From a checkpoint of a small transformer trained on Wikipedia.
Size: 11 layers, vocabulary 8192, 8.14M parameters.
Architecture: learned positions, biases, untied embeddings.
Training: a variant of Adam for these matrices, 224M tokens, 3668 steps.
Each number is 128 + 24 x the weight over its row's rms, rounded and kept within 0 to 255. Layers, rows and columns count from 0. Numbers have three digits each. The size before them is the row's rms in percent of the matrix's.

# layer 8 attention output (transposed), 192x192, rms 0.101, rows 182-191, columns 128-191
073:108134093139124155108077097136122140142157120117140141133139154142133162172121122160124131126120146172115166145132103120105122128128103148163143150165135132098135125123151143113126174135124153
070:111137125120117145140145146146159146117093118131103123140146130098165131141143119126127145109102107141120131126147154129137115124130096109118126117098114158114095161105157105094123111111162160
071:136131124130135121148130096118136102110119102138145100137145128131122162159083117158116139107107106105147122135108113139137171102090141163145100134167173125096111108152086128129129095153096093
081:124117112110087126128077120133116158122106136117121141165102130134099158088148121157091124105136126143130151091154106117149135148128103155069133101136120092136121099139104148177153130110171183
075:118136112119145126129122164150096150095136097094129112139138134109104137150102147144148119168158101121134135122168142151122151121128099075138136117090088120125168151113110105101167132084164140
088:129133141114121159098085120097176096153129111141137098118086141156142089165087148104120125112090139077132113126108125123093130140110142140162135131123193131073121152171158141120130150121109121
082:107120122089107161115119102147150138069117119117136127144089153105105134075182132136125131135122136106128139125155140159156176114124115106118105126124159121108125147093132141113125122128105135
079:142126116132118130137105128114111077084143109133091120142141114118149148114177166114127134114086056163088099120137113147116134086130094146149156140136113096130127107108148131137092071135166137
080:117135143116137131124113141082138099125172150128113085123114134122154121138134193112137178097116108155094138107142130139146111119120084140134141107142151143134154113153144119133118099174145189
067:111105121130147166114104099129122130096141132118111111128122115121109130139155191136138088163118159141134102134138116123149116116121108095142122098121134115089156135095124110133140142111134099
# layer 8 attention value, 192x192, rms 0.0932, rows 183-191, columns 128-191
083:091115114131116102092117117133142108139095145113126167140124153124134152130139086149145114128171149117110107146155158138128205133105125105122135163144101100102138094084169147112137125113115116
075:129128138068142156125074131110103169109115132150097141131095152089141150143114114112117132121133101121174176164124102127125091123141117128115118147142125139143077116152112110145151125141157114
086:122137154144155154124162117122131092176133126123132128121121158110157106145085137094139116134087097120132106142164104096097116080092141168130144183135140150116118181131116100119120099131111126
078:106126151149110097117093133146149107117117144150050138143076149120175121075142085125128192118131113127117101149140145144103096136128123127098139186137163112128136125139098110109163124113110123
091:113086141074118103128129095143102103103117148111099150119162137128117139096180145131161169121118125141134092122117139160111105122135134118150102050132071113148143135137142162127123097123119107
085:134111129066146119121141129119125149118119127140106129081154133108172146152070095142141095123109138108118112137170097134140133123107119151121143156154155122102111083158135114138119122090106107
083:145093127131128140135138143121138123087127163193125173120133137104118174160113147156107104129144199115139124133106121095188139119111116171115073132156129111113105116121174116120126148125101138
087:116133144171116160158142076111108127162133102118121197120154119138122132174110108156113108149123152096121129088156126130141140105191159133125141131131064120128119119117169126120126130136106129
069:127114156116163119122126123113087188120106159102169134129183142092116117104161085084106169144139113107123106146148126145137134136134162106121176130144105107169153080141130159116107161135146096
# layer 8 MLP up, 768x192, rms 0.0888, rows 0-97, columns 128-191
098:092124101118141158144166112131114138104114166101107132146142107170135131122145112134117115154103124152143135083091112128130142118145096099130117112126124106103109092123116098180164135096152100
092:128127124137138132138132145099108098142115156125124148149131131145073140104160149140090166150132140137159165111082113187134115176143149094115129113139133152140109113115155159179139144140164147
097:106160120129100107130143165132165098161098132149134101096140090113104141140132119118099095150083161093144172125139141142116180122113098111157133149107124192181148109103110109140142118129103071
093:117134121120098150142148139120111143116137126162094097148164136138142103187128135162117118132119086137132130128111111161166150132094150107116118138121122128114062154128143166106121100139124146
102:100153140137142149091109123136134115116108101098119141140089160077122123130117116121161089114146121117184111116126173148152153107133132128147075148141123112136142114131130146155144124129128130
103:113167159106125118107177131124146124117138164180140116134094097157133148164183102134116106112108143113132136100102152114133175157070118102131127126175127138112131144121161118119165131102121132
093:074168104123136143161117134128081146125083166137098141139121107142127149099190139151089140179111119148098119094133103153088111136104095153123139140118057145116117088103151119132155153140143120
098:111133147169160126129134176103135132106122103142144120150127125113134133154150135111120146134122112105174138097130131114171168108119090090094098183129133146179139094122171089150139118116165093
111:157140126094158083093169137135126166104091114149084102145142139150102102123137095153162144126121093111145128132071138140140151135106085118158145116130082166121159097091139126071131083099132128
083:121133135106175154104091143098068117151151136152110118122163147101128092110138136128149113163177086099117074097162153105113127171084129163154116119137150077149142143092089139136167138155133126
103:119137150116106143125101151146147145140115146129128102117064127141098110146176145129156114141145127118149136086114139131158105110144108123155107143141122141140109094133134097114120113134164161
105:117115124133095181118133153128127137118104162122137147107127129125139116098120086150150123118142123127137116129106154132129164137110134130140159190102162151107086084148149122134156153069146131
103:121137156164139100119100119088138125166149112165109086139111050139124142125109152135113089101108133108130120116125140137118130102152148133091155147188152096099117077175130058108139139118136133
088:122140128159145144107111140139099149120117117162136122148157109179079121122127094135138091137143133147144138094122126114104136154135108180133074113115085137125151101077121140145099129150122119
103:097150116113085130138118156109160181144169131135166111123120144126161145132124123105102109153124161130157131162122138078105148146119119104135093145112117146145138098169165102129143141114110138
094:112139175158153105114162141114098166142121159128145109151135162095153110105161077135127109127105148117195138119123139104120151099104146121115131166081144125108138128124115118138126143143110148
095:135085148133146123095126157116121109137152149113090103149161127139082152135121166087127132149146072177177145124118144142139106168150112147095115153125132118115136128126104161134154105121116162
100:110122133135168153134116165122146160155097137145123153111087074183146135119131054154117135102127137114132148116121150097135121118087112119140138139094110140143088133104166132108141135103114108
096:112113165126118094130108114123109129113130131113142129121143067139135137095126133120131123168107080112106112163140133132113135097141195114106093113105129138128159122129126091157137145128137114
103:106153148115113118129129142115137106121098156105094107139111126134117136125137076146122091161135108164128069100164122140122145179157097148157154158131104164099132117130137117108186105138146125
088:087153168130133110135141137108112129136078122142131127161149147160104076122105119140151103174113090104130142123127112143140146158134114093134140120171092148152125097098121143175125088106141134
106:142132178129144125096156173094124090134130132153088139113133120148121115156130139160138087121177093097131061139114141127149100148107116167130122140096102162167095152125119116161121162125123140
102:114105127124125109103134106124148148115100128137107107117134144145127169131099083179139126135138095140152088127121156113138164145142156130157124146135149133117056117115095138119148133086140179
107:133141143135116103157097101136127123144150112136133072147084110104117107129148129172086112133105119124126098135105150119114145105149084110056172156129116108136103108121153115119178138128095135
106:135139158113124123121132101144132151115135114145126099089097128124151095101118105132142111156133136105147105093131126113171143148118120128161068115122109121149146098110144143135144167135164152
091:139144123103120108147132149096153164109097131111085108170156114146106126139164160173121147133141124115148131139112131150122150141121086099127151134100124134114117123142141109135110126162141126
091:156133138155117120103119120128083121154107155131140161098134137136140123133116122140098137150121112119118136136067163114113142167122157135129132120117141126142096127176113143100143189092149104
110:161147145141122141122129089085086128133143152117160081148126070105142122150171112153138100126120125115152122135135146160121102080142117117128131134127151128163129055165133127141138116104122138
097:107133084141118122113143162126152102188160143164127184113160098144112123138138124150101100119145130170108122086106128097152130129126112135133116164110078165131114091137168122159109174135114122
112:078154133129172154118091130114131157148184156140093148116080102144171146177113087089084082127185102162168107150116165119098132107159107147143115134115148119147090146148140114102159147166142159
100:111156180100148104144074111120136112158130189113143127103099108123137146166142110152141104135123109150165170115119144129166111113140144139160132128101161143105097147171164123108156156128104162
100:140099128126096171104124144145134121157098144145104083086122147110103112095155117134122116144107147162120104108091164139146138181085113140115103106096162101151123113148076119091165115098139139
115:151119124124129109120122149156131167111126113124101088088117121157112099142089081140130120135121086147158105124087141153150124138127079108181107153142099124130184103143143125118127126126174106
105:121176125126104111133077130099138117113115177142117128100106138146154079131121099115132143110124133121114135102104184121151105132128090123144094163097170145138122125132111111144160130095128132
103:118133139118089127086149134093124109118120155150143113126129142142091113110190118142091132156160072131135137144087138132161136156118110145166119137117125130134139134105140117137175093117152160
112:101161129169099116124144090117168109129131125134072137130126178129114103098161134108133127147173115171145136130145138094155137127112130147135141189138132154163114081138146112139170122153132144
090:142142117099139125146135119136143132136115117094157150134139132096098125146115137131113119137104092119194141086113140112110211151131130117121141132141159144131133118147140125179128098176113163
093:135124140134126117117135157118138119158119115097115134139133139130120148134134110136096088134111124090149137152126179100154138147138185094082129099111133186140061113129121148091126153099129103
088:137119143095159103152134111135140132120132107159173061127148134093117074120158138110118104172121112180133142098131116122124132103115108137117108108173123138160118117095122155142139120162168149
116:079144193108111119085131087084104143148126164146118156152105114125152136131163126138118146134156124134119105103146136133106167108151098103100135117115126139135130103147128096169170152097124131
105:083172155153139146164136122136140137108132170140103124147141150147142097130096162100115093136121106112143101105165145146162133076151130124145149121118138128170124076126105100160165132121114123
110:139141145119116158121075139105087131155112135166144112122094157131160110130115107149043101111091083149120128164061145136194113162110149144160125155135148110136144123149129135103132126121151118
090:116110147115139135140125151139189093103144145192139113151107125129130159169147115172139156119111124121140111105130124115158127137134132103113129142192153098123124131130170113113124136152136158
107:121187166082160162157084141158134131133098134122106107104151136091075114141145098162140101177116124138124102167096148095144134090113160152128140162168142124106107125148119097149164122108108107
099:072132124156153084123143136140153128124120157105145099166140147126098134128181095147110103154140124134155136078145157154138177115109092098143095162149137143131124101094157090158144149097149103
088:122130129061133121121131136069090147108101115089112099129114147100122097060162160149140103157145100162136107114124163116148115150075104132110108153111135139125136144109122152165132175116133129
098:128161118116148141109115115098090167089149132127101083116148148163095132168137098151161106141112081158172189103113156169125136153122125114170121172149186086096125131109123123103135171119156148
091:129133143147106084104118101120128117131107128125161162126127114119182097144120115101132092098149118138129141158113134104119137131138153135128145122117087114115138134086155101110148154154149158
108:158128155174106152156132167124096126125114074145127078118116089124125104128129079149104118152158142097113125124125183107120118137134146075139075136096140107162105066150126123115125152112163131
098:111152140102126094160122112118127145134121142116151133161103113152152106139115109141141063144117153166142057143122112143170157095106111157144124152122144125120129103154158122117146149106165170
090:128108172132132129171160119115161171135151189099111130072161112107123114138095117129100089098105120147127118110133114140156146143116137097099112086125094091118160131130137148117132109136146136
102:098136171072136156155117122134127105129114141134132135091092110144105116137150100156133120134138090146128110144120151147130126108068124101135132174110070161157093111117159106162153136103138139
092:118147163133138165070156116133104167112128157125136117095131085089118109143145120116121108158170149141158105123165142145127146092131154163167172139189122115121130140116112151111146141113165173
105:096135128146105136114084165100154164105125117111124152130126134130103123124111092129114112149131077143152146159127168139129141142151081091138101156123134150104136124125123106167155107133109117
105:150109139118148101129124137090147108100098166122094121131173115141132151138095087122109120145203133116124128098141115118148177141104088129095110141117105132177133112134121082102144095087144112
109:055133137100136140158137106112143104122156163132097147139108160096102089099139125135146100176178137164153087095109127107118144144102090147152130149132119137151104146120104165144143133153131160
098:105117151085170165142140139115113155109129109105073141136089147149129146132145103115097121139117144141131127096168138131145128157095055096124116139140137167133116133183142140141150118107131153
102:157156119082104164106053122119107158103142157149129141151142138171082108148170109158142095131164106115148138153105140129158151130160061100135133175156092150118148077113104131148152193153141173
104:133103148113152089125112114093150109124154144154106104131169088117120149117108128161101106154159118115112134160147134162149113082142078133142111143095129160167123112141100119140127114087149137
098:137130123136101109117127145137150148122131101104099106149087127161124138130110129091109150129138101125110088103132152132161111152115139124122109109170126150111127120147179087128147145100115115
095:124159099158115146141100145079129148168157144151164108102178098125097107181148120153101088132116129153103133125129138086125090112128131077124134110102127175132132126140161158145124158106113167
101:122103155135156112113137142103103137156147097137088136100138144109117142140138083119126090137174114153098096117121124161102119114172118105113126147124128121133089126140123160110174112103167128
105:101114129141114158137157137113118111139133121084111110142100076140122104153139068157133106168143137184090090139097117125103151130118104108128168155175145116120116112123121121124166108102152142
117:110131119153129128144094160123135097083145112138095123114129131146147072118143085131111118141169116135115088130156126117153110105078102141127138174164140114125134130141131134123161101120151151
105:118129134118155106160101161111134126155116121139095125118138091153148151166132153185126139138157142166130139146096159111124100125098092097140136126148105115114127149105136076128152107134118135
092:116158107133135153110161102115108126136137167177121121110134097109111151148174081164138139167127134146133115115152145149112171131112086083199154139130126161109131139109178127098176152111117157
100:145136168134119126137123128123102123117142112109148126112061087158098104106114135161146094128143071138143149118140151124120121132113129122178102174121104085138132132152122075147137152147127184
087:127150133132120084128112095156105131111107097160135162093146156171092133131144091136084132134130100151127148102111148142153176138103157131104137171145127135089085098031142141172161157129163141
103:082115122137094124117134147119087145128152167118101121113108149086150081129147114148132132133136092162160108161134122117098125101138135109172148156145105089114130111141127142133176141128173137
093:136141107113132131093159136114102120109129134090072110155106139136092130088154159079092109147128132144129137074140148124137130143144058151196091113128170166131159097143172102131169132157138189
098:120099143105103118154132105125144153159091166133111102131119141153131087108134132141152081171131153146131140141141137182099175146178108117146077125096165108124134136063139075152138105146147144
094:122141188134136129143155113123115147183120139121084107140085162111157159154098095133107109130144095166121086146147134134146148122113128161119161124112161120119113110135120080105187140164122147
112:138169174094135113139088138099180164084113144128128146124103113104150113101126101119092127128156091139161142109118174100127117104116164090123082137129097115131098157143104134151115144119116126
107:095135143137136109105110110132190116139100115098131115088100149127155140137151064134127101143105108144125138127151161170154119145122096092099104112118119154151122144144117152161149139101141154
102:108119125111151126134099107113164109087143126127116136103126128130107090195158139103052130117110093157128126074111137140091135128141130110137129138107076134109112093116130131131123138112133202
087:131130117132126162111147113102091123121172132166127130128126137155139109163138149151111137153131145162124106122158106058141123086102103073133153127123133148138134121118190123136155128171129179
111:128151122116153103120111133115117138118167119168141138130113097132140126156139120160126101149128124127090096132134140095134128131085118083142103164127152128132109146105116160156140145089138139
106:132116124133148095124130154122162113121095154110104091154127097149081129099154106130146163100115144114198124118131131138128160137097125131161119147117135166145087169153098123127125088126107159
084:089129106131123088122141201130109104111112123125141146063138102154108134144117108135123108145184077177087147121070140140132155131118128114110154147157122116120119090106150137156156140098141139
100:113165122083127126064116151122128144127114133125111090162113112152127103173112115144131159156134106168131139131129146066135125134109106103122107107169148090158136142125089140102162159099121135
102:134126165116120153093129110096090148153148099127120134118147097152132120128094088145125124115121130142132089118123125112169133163133099174168127142148133127121111088130159129164122127106093147
090:114136117151150057143156112093156118132116154158111111120159140185093155131136127174135156123097132112160152111110137135112151162117080134111119126118142109112123137129151155126116129154133072
091:107098107162157120149115192084149105159123120158122110151136096172165113156130149093121152169133089132118128146121100149132131116117153132163099175124138142164132149123156138138111130151133099
108:129136123154132101105108152134113157065105132138124125126075130096114090150103123167109120166143116148170123170123180151124125089085159110180096145150145119107115151122117114133155168109120121
097:118139139139118100134096153096142157130170088135133095087124098196145121127114131106109108155166123142121126134143130177122120119123117139129150155084142121181133144085136122114124134132165112
104:146120133113146129129127161117137093116097151175110123119131089155095075130131131152159099178159066151116112096133165178114113130094107117145118102153116184156100143101112131160184130132128132
100:096117137105110139104159112101100168129144104134150156126121107132145122136107126085155112115145110130125134100130127123173129133149109130130136135147136130131128126105178099097152104145142149
088:140143104109208119111084147117145144130108149125123095122092144158101146109099124141163150118118114134137127157119144156139160123114125107151110116124135123158122148125124125112158152082096089
093:114140121177116078077104177147155133138113148114136110150120125117119155135137119140145101167118114120136134092135143140135115128118099139111111195107148078158112110145131134147172118118123182
093:126117131157117158108120144127093103100166084115125157122123137179128100138101114104130145148114130100118164112126138130140127109154132145145091132128094142148068142117132083144111102127147132
106:147116125128144158086112117113080136105142148177129137088117122110112105133134086159114101137114100174143111160108137067135147104123138119176124154100074113127121100129143105120162134116148132
098:112135103102125127131138115145137123153138143138104123124081112107093126130170137132124116110148147115145139116128137119191118128072142158092145131121121127076127142146196116135143163135113174
105:128160139113156114135107126144153137124130142099074090088106136165144130143166150140124124155149134147145134111140162139095158124096131162130120126165151148157126137108101102157154118135146088
103:143139117136149162118124135120134084104119145088111108111095118118129123149111113126119130130143135119128058135136121142124106124154104122110110149145144161166135103139136084140152146122124141
105:112118107117142161133090171066178128115164110152136083129144124178139115144136162171102093136138125116136144128122120104160142117111151113139113146123105130167121103136140096131101148105117091
100:146163140147148106130111147099118108115075122142129113129125090154132121120142163160105110140142123137129172150121120151133143142084150121132113123101100145168128113107102115123124177130114116
088:086140132136128110127135135130121141114126132133140124109075177125201122137113130190126089159109127136128131091134085133100143091104126131161113135087137138149152154119103141164132113132139149
087:125102111118137113136148155116110117160138119141080115171117119161116137121115117145129148135115149089135101152081140113118161144088139172131136108125144134116127116184124107112128135127103182
# layer 8 MLP down (transposed), 768x192, rms 0.0904, rows 0-96, columns 128-191
099:105140140147127142093145189134134165151125076144132163126128145103124124139128119093092144139149099125122102134106158104128116093096138131141126126128110128125148161108149069123152162154153164
091:132129130095145126097092090180124122132178160088106107119094081123134138117135087128120147070131157140116102132120128145117165084153145140176084104146150111121122133124144117092131135113109116
100:155156063136152131147167126105103153124152128074105094172142141139130140143135152097138147128106117150189113177118145105100162110118126118130114120113128097130145101149132112116141145119119099
091:127139188117118127120100139169084185175135134155109164102123108092108134100134147107155098158150139135154079144148148114137097116118110125094134131114127136091150118135145117139155126152089123
095:114130112097126126169145124152166120078135134098139135123131107077130155108158140083106104118158132131110162122115138154142121131135165088149081130110135126154104141138102098161141149119105119
093:120087139135124097139141116123116145148103108139133128131139131139187132168117139150143165117125121109108123136127116107114118151151134138117135119110135084132198115129140171098141120104134095
092:153122120116150116200124144059161137128147095119119125155122122133172141112138092144153130093084096082139119107139088130135114116133142091125168107160174142102179132162104144136139069135144096
097:115099122136138137129101152155126127102117106114094145137136143116155146141154145121119138130146131099131100138120137147092118112134145171073153113169114150128123129110139163089125108164125101
099:077079126103138140141081097132138141111106128120112119121093127119103159165124091128115170093166110145164108128148179105104119094125147144161139182177137111162183134164098125162104100125125120
098:141106098147132130181162127142147105121077140135135091090083135143119104134144090150094158139139134121127156130121130130134138159131108128124180097155062174163117125166121106129125134113102116
097:140153183143120145104113084215124090128145122114132130142140138192137106120109108133127145138135125106133099115080133124166147104108120149153107144147152122137112140125168088087113169160144126
110:122165097163158153087132117122125139100127103144109115112138140130145103118153128096138182111144108120128093108126162130109142123124134190106116118140116138150134110121106129129145146158137124
101:114147111136120089147139097115148084132109105088110094100135101191086143147137097091152133134158098098150143124175172130119170112150109143123134127153109140124086186143101159123174121129145141
090:194124089138146129138132145158165145111113125167123112176126111100115108115132134114131161124163096110116115127129117121132118121148089163111121134168123100125132118171120138156080125112133125
110:125146140128143178094147119090131153153154103127121126126115112126080175140116136115082136155149121094142096132107124106130138079125115127120110116116118115125126117114133108096165163158102109
091:101134117116144162106158162045129117076142122143093146126114107153123166154117140119089127112136111160111138161141104113144123137098135097122134133096118119139157072129105138096181102139143143
093:127130134128140144142132121132122129068124118122146161169156075153099133156141118125091119150126142101108096123123116136180103141118132154165153115148149132130093098146140156091142151135173135
097:128105101134115081176144139107140095110122109164148101165127135138195140116150118124179144132112108132097127138091134125132141105126162127144128114142126058128152144131157182134126124158132165
100:124079106141118124120076109159125094129076136194150161114112111114164148110137129130148097095135128158093107143160168130147120170119139134151081131173182132142139128156128117147110096137145105
095:129113142140141127123118110186129111137084112083143119139098124088134103123124097105103200099119145121156165140115114148115138078138130149149125163141142108114130132146154142146102142160166125
086:138129114134108118096135159146123150100145133104097117122133139116165151115137135186114112121171103148126126104131009112134137129103133125158135135137135139107137096168128103109106158104152111
104:172118165107148114146124095131109176117095154126113091134150112145096160102131129133105100134118126145189139113187128108117130123075139122128124170138059075107149118109137133134149137144145108
106:134137108129093137105129148085115144121118107148168138152159086101111144137113129138128129144101106131082125131090131114086136143130098107148106141113119132099166177101132158140142108108078150
102:144113098123095098170106142161097117131132137127148122112116141144134097115108103136144130102133125096126192134160119133136091141084149095194100096124115134183115120119119143132119102114111113
106:103169088169106092138097074173126141162090109118115141149100167126165146122120080158089084125111104110129143140146152121153141116121130105179131136118103108148141096116131109177156127109107101
083:124126110133133108135108133159098115118148127140109128133105133121164154157105152093149107131106099151149133147139048132101148131133092130141110142134155158150140119088134147130095161108121149
083:147119113114106163102155109157094131103144135133142129141093157090112120117167144109092117132127165126121141136091119102115115104119140105135117090093129125143151141132150116112089131112118111
108:107076095131123142119153094118140175149175101120102120102125150140158112130117135132090141129098143127117188136183087154112117116144118123125137146146133134171071112100133131128117169122152142
098:088136167124146118154104112117114176140096138138135105116123125128158094152128128159065168105113087101174147169125087147111147136116130128131137149134143089110140180158099123094079101136097117
115:116105120095107129139102159105135115102131170140093115121133124142137142163086124176113144113141129116113123123118098162085109148133125139063142113113130164123144126150126085095107149140122146
096:145096165148148090102175124164138118101089114078130135103085167142135137118129091141127117107078091081107154121161134137117102151150156144100119149140124114136177110085115110087111103143148115
093:144132103142148131119154147180080118107113115098172124103108121113141149117112145106144099090116161112145148129123122107082115145134157144114124118098166090136081143138088127127114125095093090
112:103123121111126129115128130172135130121149171108142109106113158083111116098131088081142117140148142103100089156146152119112112078142134120139135156118091153130144180134116109094145115121102123
104:133123108136146119156137112069118155149127121121113132140133123129128097144130155119153129157121156115160119137118104123125146135118135158114136101134091080134159088148155140108138097123148093
103:104122127089139147122131122129139156120122100096136118143154124114185129148145155151141155143094094135108117142150153137107143151157181124143128165185123138150092091194136154124113083107180075
124:098106072117152137120155152064103147127111132126162099146154143147112121124119146139135115144135141165113095150122138144108111128126109116147136101134126132148121128123133143142137148125135139
084:161132085104098171123149144190126099158134118147086116133128161110157097120165133131109121099134119146151083140151162088123085136118136126086175125123112137077138112112122122109131134097149154
094:148102133167135172111118117094084114094149094167151094067123149147161169176127134152100164126153115135143120137123139134146099150085111127143105152109092122112141123125138122068122107162142114
085:114126126098124141157128138153116103147155139129141183114123141170118175126107145143136144054137121099105106133133110118131103124110157166139135132111123117102127132152129142119129164106101114
111:096133120138124120149160130131142144137189121148177089120101177109128092132105146111117128122163087142125155131126173165155112123133175149128123109132109140139156150100122113125161129090110116
116:127118142076131140174169102115165112117142162133118104125106098148145110120109139127158145114151151152122107167181123110107113087154081118111135114092099115143099153152092122153160162113130122
108:158081132124170171111144139092134137173171124106136116170153124128128144157137130130130136103102155113149148099138103122100132100074144125117171173139116133124085120146126108082108171120098120
085:135124101102155127119106122160096142147095141117138151127111132146123101106103137080100100136129144126084128140087118122082095146095176156100140075116150128108120183113123136155102136142129112
095:144111126125118141131074114249144170119117120107159139144114086131139081109124157121128122181156117128130058115141135116143108113124122101111142138130125143147212145140102101134122131115107126
088:142089100126098139135094105159159145126125129142124116174098133140156123107129189148119135111099174140116097146102146111151091170129139164101167116161153126076123077145098132120136137120106093
096:124141134150143100149130120046158102133121133024110131125168085110116128060131111082144140133118127109143131134110138144114110119119105081111151137138118122131128117125113154116146124074110141
099:145161133087115115172090111167164136128090110192138113093130094112143156116108132112147124128143124152137082119141182107148095159127129126129125115132124128122141129127115122146161130134144127
096:142163097112136134167147131104125152122120142082114103117135098146092159133142106182113103132108106114167119121141175149154152087117125103101083165145134123130130129147095148159153106121147105
102:108131125121116117154095128124137174102138132098141140128132156160120145139115144129111140161119090115139124114177162095123153097107111141111135141113136116111124114143121120091098092145066146
097:128089105127116151117131161127148101134133131122134151165174114080123127121139156145108168137109121134101097110101177114110152122106147119126136193117120128166151122102149137102155115094148180
089:151165136112135133118144123138084116136112121117147145183112134141112124130132135118108123138139123143098127143072147162099109076093180141151099145155137124136136155111137102138144121142094087
125:108116141117120188081133104045115153123141142146139124107109087105118130158118128123097109144146130148150089132112163103128136108142100112139137150130100138160102113141157069141147162110162137
082:150137101105126159126135059146118146077144090127126120127121143159123126108096127138136099142097127139114154129134115129180154126099158119083097100117103130118112094127112090158119119137082105
110:140113108077140176131131108149113117145139136145108110179146146162120087136136136117127159120132142135151113105147115131172103072098145160124124133116119138158134138130128087134116153135134119
104:142100134114141106111127125131115114151168128152156145103169106158131134078170169152128156119119126126128145085121123148151140111133154146147108122170123133132104082124106100130114112118126148
109:156128131135139117101086168130154162145142152080101147106165105138135162086201087113106127133135092099161093120117113121119131111132118104116125149080136148158113161118136160107178105150120133
095:134088147134152131126148138117143135108112116088154123123133159106176131094125165121135125118176145116128090187178125096142146098130167139108135086105135104086119089098136156104147126141125108
097:108132152136131109113162092175137096115114132092147088120105130125158143084087112131088176137152112133147120156139145146143197128140113129086113114139154118152122182114142125083130147125102142
099:116119101109108120115162115153074123097110090146158120150133125137126121141074109099147145137150155132120144082153171129113114113132166119127125109097080144153155166189139131181135145120127116
097:116149144147143146125117132106107135132148131146141126113158128120140161131142122144109088153147113131108220126145136091136169124131114119123135178147144121129111136110113114139128114121112144
092:175141130108143130107141131117127139177069135110147127139108100113160109131129151144157116158125150155150115148149182111131165129094120159109148147111144097133128102134096113116157093116131106
109:090106123158141075171138144110115127131112151117138164155137096102128153165098135165127162109132147131094129137119133138104129171148126114119159097132169160100134125161103167117132132091122127
102:113137152121134155126168163162123140120105143111148108124156135118118136097115121156105133101152174113128142116123123116140109100188156151119136141112136137102113102168106120102123111091096166
117:129130121124127115122089140173130113121163080144107122145138122185106102105141171126125126148109159141152149109096101114153166101113136143145115169126143114127111122158138125121099117143144123
108:175123137097116096103130136098150092095090142159109170115148138117119122096176137146151115113118090154120106119149131127145160167106155194137165109146116092098130085177123159109095128129104127
090:106132163148103091164110165132150147107094109144123105127132142159161097136117171131151083106110129137114130093109127146157108122128113142133142133127150139097152108171087129155099101121126133
103:185136117115129131137128095012113123152141111135128135150132120150116122183097128186151108106119109093069121130130173126102157134167142157127137089140128155134127136126117140149154113156108101
091:118128134114118147103128120027118145118156138148106136130089109126126173155160090126121110095159100127154067139101142107154159120113106148148120158151128116152102107102143080120126144110143126
098:134102155121138169115106147120154129095116058145154131147072154160163157116185115139091126127143137149111139150098119116131148125139104131104160137131118113169109137114158140060154160119112114
090:104078120106135126161145116124164129130169135071171126127175116124173089089099125117154132120119114170106099112099123117162117166141132126104153150121149126106129118118116112128205143130132150
096:105130179110130120139107140145138115125095092165147108156089099134130127149162149150131138100093110083103145152130090138144101140126152123118150124132116101098103127137088164148145127112118107
101:107169128088126095127135133130082120148122154121135107103130109115120091150121115165083146094141150122114138092109157172129160102130143125150130102116126110128140124169112114126155110134149104
114:154140154147113169134132143031137150122134141094104140141111100053124143103105147118112126135160135134157105130124243112129133131132135106128100158127120146148112118117117127136133135118132110
095:178108160119100143089090154124172150166115159131101134109146103140143130144104115142119144077162131137153140127128138115102103069139133108161153167148144132143141129118165134113140111158105106
103:133169114147141147144107131107157111119136082173132178121133153116128090087131112100088145138085095086102116154120153117114148097125198089122137120149106140147133133133150121113102112158113164
093:122118158178101109114138147145119157128083106120157169113139129135117159114129129155159136129089137131155155116115168150145144159075126129139115109135139070147105145199092100109138110114150100
106:179131129162163137147193086119129091143153114129122120124136131116144151130161096108130089148111138136148103146139099114113159053132107132119104111119099101112105108177123116143138106157136144
091:119129086129143124101102098135082113136145142127127110130117118165088111093190121093107135111161121139138133115134134118138120122146118186131131156133148136139122190133135125103098142128112161
096:084109127134137150094137137065093132114139143170114122102107114157118142123127097156117111131155135170139103104127179128152143143158087126146131152164095131145097097109146123144168139116153158
101:149143185118090168109100144101130145118131125171115166096109079144140119126094154116090125109111174083139147124149127101175121128111148079141139138161135134120129075123079149114146120140124117
096:117117119143146126166185114138147110118129158149108111182139117136119132138115148131158133163137108099152174150094059128115143119153095137071150153128103115142138189109122122120051097131120109
088:151142157113159123135113127174111109128107122176128143168122096123123136135102132112103137137142161117120164107128027119086141120116130130161086105168132144152125125106096164132089107100093148
082:121113144124093155140108113129167099128163131121147106113156158109111127128130172142150169148108118114147116120116023116118117155143132092097131127137092129151154097121142115125055139131134078
142:126106121127135161103128130054091143130158122172124156133083108102149123179168103132104109123114137128114076113131147085148101099114108154161109127126121139166103097126148084124155106128124136
093:114109127064117153132087122143145132108141108168137118073106128101127084103135140134148143095114152137139129146134121100175126154129123142139114132125150113130124109128109154095086110106108083
106:125147150084089159127076102157148154101182134083135145123121157108139153187124137110157169149105110136148116140130104113129123094150138135141139136141144102155136167134122100104084140165117101
103:121138084137145131104136124183178099148123100140140142146157142149124108148132110126116091122130128158140133156104124118166121167133142135101126119159113101146117103113103139154124125134111135
092:110139127108102106099142143135139168113128115175127155171127170118163120143172153145157117129081152106126124133155141092158120106115111130148158121151121114098134112123136162133132118149168166
090:141119119113120111179122117149144127153107133149121137135119074119119150139128109152116149142153121165182116183132163118167118130098126083149106101118168144105112162120153096083154127100102097
093:161141115131126121140115118124118137099113151113139118131101134126122098085147153104129116094077135157152116142146125126161099150119088141107159149109122119125149120123135169090098117128147104
096:085076147126131115113120156180148107129143166119135131127112191137109137123130153152132133159116135137112155123151146113111107151175123108106168130138128149149094159178172163152162134096108155
096:147126115089103174139133126167150127107142130146112098139117166121102100179110097100139177126133134128144144108150173126151165117130106122128135106156126161135116111102098106134177123152105129
098:142136151124127136134078124255139145105132084130112138124122126114152121097101098128123128134112106092125138148128176132122101152116142127126126128139095131135147100137137114143143122112147097
100:127127138135127081141155115133138132103119101138126146128089107158116118153189144158154106100125111066119130140102118170122126157131147116170140136109147103129138101165127126112134146082120136
125:153171144112109101127124117100108170106110134123122130122094137059126117088135137135151110121140126122129143129142207117135145144163122113116113100123142127115123116162119116100175100129114177
108:140121089100133105111121149122150105140124181153063122169137163148160172113108099153099145128078113120118143152126112135133131062122126110143127157107115144129132166099137142136149104094111141
088:148148131099125161133123146125113169100125126163122097137111135123077143141154151136100132123136099109148124133121107104159134068143163137120083126142146117143106128108106125139147134153119115